{
  "num_attention_heads": 3,
  "num_key_value_heads": 3,
  "rope_theta": 1020.0,
  "bias": "none",
  "extras": ["local attention windows", "shifted keys", "gated attention", "capped logits"],
  "init_std_qkv": 0.0489,
  "optimizer": "cautious_adamw",
  "lr_head": 0.00753,
  "warmup_steps": 464,
  "doc_mask": true,
  "dataset": "wikipedia_en"
}
Each number is 128 + 32 x the weight over its row's rms, rounded and kept within 0 to 255. Layers, rows and columns count from 0. The size above them is the row's rms in percent of the matrix's.

# layer 5 MLP up, 384x96, rms 0.133, rows 49-65, columns 0-95
size [ 99  91  96 104  89  95  79 101 122 115 107 102  83 105  68 114 100]
[[159 125  86 122  74  75 137 146  71 156 147 114 105 111 122  69 133 165 135 131 106  49 127 160 166 158 135 127 129  92 111 115 114  87 148 171 183 128  58 111 134  92 152  97 111 125 143 151 193 175 194  66 188 146 125 113 172 126 130 155 112 118 133  87  71 153 141 184 105 164 149  83 108 152 129 158 119 127 101 167 140 169 133 138 142 106  76 111 103 117 128 115  79  88 164 127]
 [129 146 140 189 119 148 142 145 160 139  98 119 113 150 134 115 174 139 130 101 154 148  70 156 124 142 132 141  72 102 135 118 216  81 121  89 129 106 205 181 155 127 128 176 121 134 124 121  95 142 118 120 108 184 104  84 146 161 125 144 152  79  68  98  97 125 185 145 175 138 101 126  88 136 144 212 149 144 122 108  99  98 105 119 127 142 141 152 194 110 143  53 153 173 171 161]
 [215 189  80 137  87 106 150 156 110 105 127 172 174 140  96 119 155 127 164 107 124 150 147 113 125 204 105 146 151  97 110 107 125 124 144 154 150  83 143 152 102 110 116 162 118  92 145 130  94 116 144  87 141  75  26 116 102 161 129 129  92  83 145 147 148 129 141  86 151 152 144  49 128 150  83 151 169 209 102 126  91 107  87 165 113 133 137 142 160 135 121 163 158 142 142 158]
 [123 163 119 166  38 166 148 158 120 168 140 131 166 143 112 102 157 137 121 109 157 140 132 115  87 136  46  81 120 114 115 132 144  90 120 196 121 147 155 138 111 164  56 121  77 100 155 118 104 198  93 153 115  90 104 153 127  74 128 113 125  99 108 137 131 137  76 126 173 134 127 101 170 104 102 147 142 134 124 111 134  77 139  86 134 108  99 154 183  50 127 140 164  73 160 181]
 [190 135 158 165 136 145 156 166 150 149  90 144 165  75 123  95 157 141 134 154 135  65 129  64 129 105 165 103  64 140 142  80 102 171 144 125 149 123 118  80 139 101 152 153 159 132 152 125 146 147 120 185 109 106 165 141 109 110 162 148 106 153 145 156 135  86 129  94 182 115 150 174 164 103 198 122 140 151  59 134 105 100 123 165 157 152  81 134 133  98  88  58 127 138  49  88]
 [ 94 138 154 136  96 121  79 133 134 161 158 140 108  91 111  80 122 131 128 146 101  84 129 162 115 127  77 183 138 133 163 129 120 117 142 155 125  70 139 119 169 177  90  84 168  81 196 164 165 144 119 130 169  85 116 183 148  93 120 117  77 131 109 150 116  83 108 101 121 118 121 124 132  41 134 134 106 136 137 149 147 188 169  79 124 119  69 166 154  78 128 183 207  93 115 144]
 [139  76 123 163 136 102 119 114 126 143 149 119 135 138  96  81 148 144 127 116 147 148  63 142 176 139 119 146  96 118  94  96  97  66 123 157 163 118 110 112 117  28  89 138 121 133 197 189  82 136 159 111  63  88  26 105 181 154 153 100 128 133 161 148 100  54 158 131 155 159 116 149 112 141 149 138 156 146 127 117 149 183 174 142 130 116 147 111 120 151 164 169 151 110 140 123]
 [128 184  90 155  76 175 160 141 156 134 115 108 130 116 132  70 120 127 135 137 112 117 133 124 110 174 144 111 110 106 194 123  82 133 191 202 161  79  83 119  88 171 130 115  89 120 147 129  94 173  47 102  76 122  74 165 137 112 129 187 102  35 157 133 133 145 140 119 130 163 159 113  79 140 101  89  99 152 105 100 164 135 177 123 151 171 123 122 129 144  99 130 149 122 103 132]
 [117 115  79 170 138 162 179 160  96 170 191 147 149 100 133 106 143 107 124  75 142 111 109 119  66 164 101 121 112 122 133  54 189  69 151 139 125 133 161 159 193 109 112  69 108  92 146 163 134 161 153 141  74 168  76 128 137  96 153 140 129 108 183 128 131  80  78 106 135 147 123 145 114 170 105 100 156 200  98 149 181 147  82 140 137 136  73  97 141 126 134 108 120 107 138 149]
 [123 161 102 189 109 157 140 141 103 156 122 134 131  83 120 122 183 137 132  95 106 126  65  70  82 145 131 110 165  58 193  96 156  86 163 144 156 123 208 148  65 124 127 164  70 101  90 193 132 124 121 148 101 113 122 106  98 136 130 128 101 128  74 149 167  70 109 145  95 164 154 133 109 142 163 146 128 158 151 107 115  85 118 126 203 154 121 191 116 144 121 138 139  94 123 156]
 [ 91 137  98 127 114  86 135 102 104 162 126  97  91 146  97 110 137  97 177 121 174 121 136 130 119 110 106  79 169  80 128 166 123 140 128  80 236 160  81 113  87 157 143 135 122 152 136 119 106 146 155 122 123  85 103 129  79 103  63 170 165  86 130 172 175 130 162 188 141 138 143 103 128  76 117 135 127 172 104 127 120 117 145 104 128  77 152  93 152 145  35 122  85 133 122 185]
 [158 156 121 114  98 115 156 153 199 112 113 135 137 131 142  92 132 153 163 126 189 108  76  78 122 125 139 156 113 124 216  53 153 149 164  91  88  88 161  96 176 154 102 128 154 114  83 124 128 148 109 123 114  70 114 100 190 120 184  87 156 133 165 121 116 153 148 131 126  82 118 108  96  96 172 125 180 111 163 123  95 126  85  59 154 109 147 110 161  82 105 138 130 165 120 176]
 [153 141 114 186 106 104 152 146 141 124 125 103  95 129 107 116 164 125  98 142 112 138 187  63 135 154 138 169 104 143 128 107 140 120 125 116  82 145 181 155 157 101 133 174 127 124  95 149  58 136 144  23 146 124 130 121 100 156 158 155 135 125 129 133 117 136 153  35 152 171  81 129  93 157 135 113 153  82  86 157  91  72 117 131 151 159 151  82 160  67 131 178 142 178  73 150]
 [108 148 115 124 121  63 130 137 126 178 136 145  55 168 102 113 132 152 111 132 163 111 102 176 136 172 113 163 103 114 167  56 143 165 143  95 109 125 144 157 146 104 115 130 125 129  91 118 192 199 108  68 136  68 139 111 172 125 160 124 137 121 100  95 128 159 169 119 158 145 149  74  81 116 149 150 131 118 157 171 145  60 166 117 171 165 172 139 150  57  83 134  64 128 114 127]
 [169  97 159  91 162 120  92 137 145 101 124 133 166  87  97 105 118 155 115 151 115 140 107 112 144 114 154 130 149 125 123 130 114  79 122 145 153 174 138 101 135 112 127 195 170 190 112  75 102 134 116 146 128 192 123 131 122 128 123 155  88 162 183  90 146  90  57 171 110  60 186 110 163 126 119  58 178  61 114 187 160 140 147 108 100 181 117 151 125 196 139 107 120 110  86 121]
 [113 151  93 210  79 182 129 150  93 138 100 125 175 104  88 128 163  98 141  85 134 116 154  75  60 116 152 115 121  94 170 117 118  84 147 103 122 142  85 168 138  99 176 141 133 111 128 124 137 141 142 121 141 113  44  69  75  99 150 129 138 128 118 117 117 175 152 158 139 185 113 182 143 182 176 179 146 209 150 145 126 138 123 115 149 167 152 107 175 159  93 141 137 140 112 141]
 [189 135  79 129 107 170 160 135  86 205 162 151 130 113  95 133 166 156 133  88 135 158 101 158  92 137 136 139 146  47 106 136 131  68 150 164 122 173 166 111 168 103 143 129 150  63 129 102 148 110 156 190 121 103 102 130 169  58 119 106 110 129  77 131  94 136 156 176 110 128 138 122 148 138 162  80 113 167 109 141 177 115  72  99 163 166 110 183 125 120 133 107  69 161 142 129]]
# layer 5 MLP down (transposed), 384x96, rms 0.121, rows 49-64, columns 0-95
size [101  88  93 100  96  97  73 100 129 131 102 100  79 102  62 115]
[[157 144 145 144 166 121 159 139 154 190 159 148 129 136  50 114 146 150  78  86 192 185 120  95 174 129 135 159  72 168 102 142  65  92 102 149 114 162 128 150 130 142 179 131 150 149 126 109 141 178 101  75 127  89 142 154 151 102 137 112  70 107 115 184 159  80  94 157 145 162 176 178 130 122 149 116  74 137 185 127  96 110 151 162 170 131 125 116 139 129 164 131  85 182 130 150]
 [128 124 113 139 147  98  82 140 144 176 148 146 164  98 127 169 101 163 139 151 141  87 139 144 138 103 165 180 130  91 154 142  96 138 143 172 171 100 121 103  61 115 123  91 172  76 109 156 188  85 187 227 120  88 117 125 191 121 177  87 129 135 152 105 103 166 110 127 131  99 119 147  87  86 160  88 101 137 121 163 159 166 148 107 131 116 107 139 108 179 157 136 109 197  99 165]
 [ 99  67 147 138 161  41  75 119 172 129 110 146  82 106 122  81  60 157 142 122 199  86 151 104 143 182 134 140 153 133 108 127 172 118 117 156 115  70 103 116 128 106 145 156 148 202  89 130 157 165 129 108 165  99 139 164 181  71 139 126 145 130 129 125  93 115 200  94  96  99 116  96  99 133 102 126 116 131 113 188  94 154 128 119 178 125 116 115 107  85 141 107 101 177 142 135]
 [157 103 161  69 117  95 135 102 131 164 123 168 154 141 126  55  68 130  80 129 136 178 108 138 139  82 132 120 134 154 133  43  23 100  65 120 142 131 111  87 162  73 130 133 191 141 171 106 132 103 127 148  96 129  95  86 124 103  60 155 141 107 139 154 140 112  78 154 162 118 145  92 122 120 107 136 116 167 144 107 111 122 176  66 132 115 108 131 145  87 123 105 143 128 139  91]
 [112 102 131 134 106 119 120 121 196  43 126 116 102  96 181 141 147 141 132 151  98 194 143 163 103   0 131 138 108 109  58 152  80 134 131  69 147  83  82 120 145 142 143  81 114 154 139 134 100 145  96  78 158 108 119  90 153 124 175 155 134  92  91 119 122 100  69 129 137 160  92 133 122 116 168 142 144 119 135 140  97 128 152 102 141  97 179 108  99  98 138 122 172 131 131 125]
 [115 158 163 185 147 145 149  92 127 123 112  87 117 136 106 140  65 101 127 113 193  79 160 160 138  92 174 144 139 108 134 181 149 149 107 122 190 128  80 137 110 116 172 160  18 110  81  97 138  68 173 129 146 160 143 124 117 159 161 143 159 113 119 113 156 121 102 150 136 141 162 186 102 187 131 145 153 126 125 103 117  91 124 133 165 135 158  89 115 142  67 102  85 167 129  72]
 [170 190 128 164 107 157 138 178  90  67 134 140 143 111 139 126 137 101 179 148 191  58 154 130  51 155 129 101 147  93 112 122 141 160 142 112 132  89 123 137 157 158 172 124 124 102  84  58 182 121 121 135 201 162 179 148 131 128 119 108 167  76  96 156  80 183 121 107  93 128 115 124 113 128 166 105  93 135 116 200 149 134  92 112 111 143 122 123 172 149 121 113 118 105  80 159]
 [137 117 129 128 146 144 142 123 119 168 118 115 171 160  90 130 212 127 118 124 150  99 118  95 128 152  55  72 148  82 130  79 201  69 155  96 149 110 190 115 128 112 168 161 113  98 129  82 134 111 109 186 160  97 104 124 124 161 100 104 124 143 202 174 150 133 194 171 105 142 170 150 135 152 109 128 117 121 144 179 161 161 142 101  92 135 177  74 110 128 184 131 114 160 118 101]
 [159 171 120  88 161 128 112 126 101  81 161 106  60 124 130 152 127 124 102  98 116 189 104  96 184 161 149  86 125  76 132 119  85 171 131 178 170 125 130 128 102 160 171 176 101 156 146  71 145  83 105 101 141 128 130 120 106 163 127  49  95 190 120 115 113 131 181  63 150 148 181 122 112  90 132 112 140  96 192 151 112 120 164 148 147 141 116 112 154 163  66 134 113  72 133 125]
 [118 151 135 175 115 122 141 123 184 175 122 134  60 164 109 149 142 126  92 113 116  59  64 158 160 127 121 124 147 144 144 153 189 115 212 103  93 130 126 112 165  78  83 117  51 117 182 116 148 132 120 134 151 112 135  68  45 162  52 105  75 130 102 128 140 127  78 109  93 146 120 164 133 172 109  81 155 132 143 116 114 113 157 142 120  96 139 158 130 124 116 165 106 104 123 125]
 [130 150  69 128 140 108 145  44 141  83 216 154  84 103 132 151  71 112 138 111 122  68 182 148 149  57 167 120 147 123 156 136  83 194 145 181 104  77 135 127 114 133  92 139 119  83 136 174 136 133 119 139 171  71 143 172 147  97 147 154 149 101 132 149 160 163 108 131 164  98 131 148 176 115 104 106 114  88 129 184 133 158 119 127 153 145 151 106 161 124 171 167 130 142  89 104]
 [120 104 123 137 147 115 105 131 108  91 151 109 108 105 142  85 134 127  88 148 100 147 200 208 147 104 111 127 112 112 111 169  55 127 108 122 193 171 159  93  83 104 149 157 100 105 134 137 154  75  93 132 216 107 124 131 136  94 116 145 120 158 147 150  91 189  92 125 131 158  92 160 158 148 113 169 116  78 105 128  83 154 175 169 103 111 112 127  93 190 134 105 116 144 136  46]
 [115  86 122 137 108  84 142  90 114 156 147 126 152 104  95 105  75 104 189 143 115 108 112 129 121 160 139 139 139  41 140 134  93 105 161 137 203  89  91  92 117 131  98 154 103 113 155 122 179  61 178 147 133 130 109  89 128 131 147  89 114 126 139 121 106  89 167 168 168 169 178  98 125 125 151 114  77 108 149  89 158 148 177 135 104  55  68 160 122 201 101 154 141 136 145 166]
 [155 173 107 142 135 147 116 177 144 115 100 116 128  86  99 202  79 126 110 124  86 162 187 107 157  96 176 131 115 164  90 210 183 131  83 169 163 147 112 138  97 151 146 137  73 158 145 138  81 115 142 123 185 107 138  86  42 169 157 123  99  89 139 138  94 152 115 157  97 148  86 147 132 178 120  82 130 137 159 116 154 143  95 171 152 156 147 125  81 147 166 119 158 150 132 149]
 [103 125 165 208  96 156  97 134  99 128 106 128 110 135 145 163 187 102 212 120 149  75 134 120 102 122 103 119 113 103 147 125 148 184 161 112 112 117 127 141 142 141  98  97  28 110 127 194 142 210 134 105 119 101 138 135 156  92 137 120 137  90  91 139 129 133 161 102 170 156  95 126 139 140 118 173 137 196 142 105 109 108  86 162 205 101 101 116 172  84 126 128 143 124 165 153]
 [114 157  90 140 170 167 114 123 142 163 152 164  70 135 139 157 130 114 164  71 160 111 150  82 130 190 107 144 143 121 145  81 101 156 147 179 101 159 154 121 132 141 148  87 126 119 121 184 136 160 164 139 144 133 184  30 134 145 108  60  98 165 155 105 138 147 140 162  96  98  92 136 126 110 118  68 162 148 168  54 151 125 184 161 121  99 130  73 120 134  89  78 140 152 115 146]]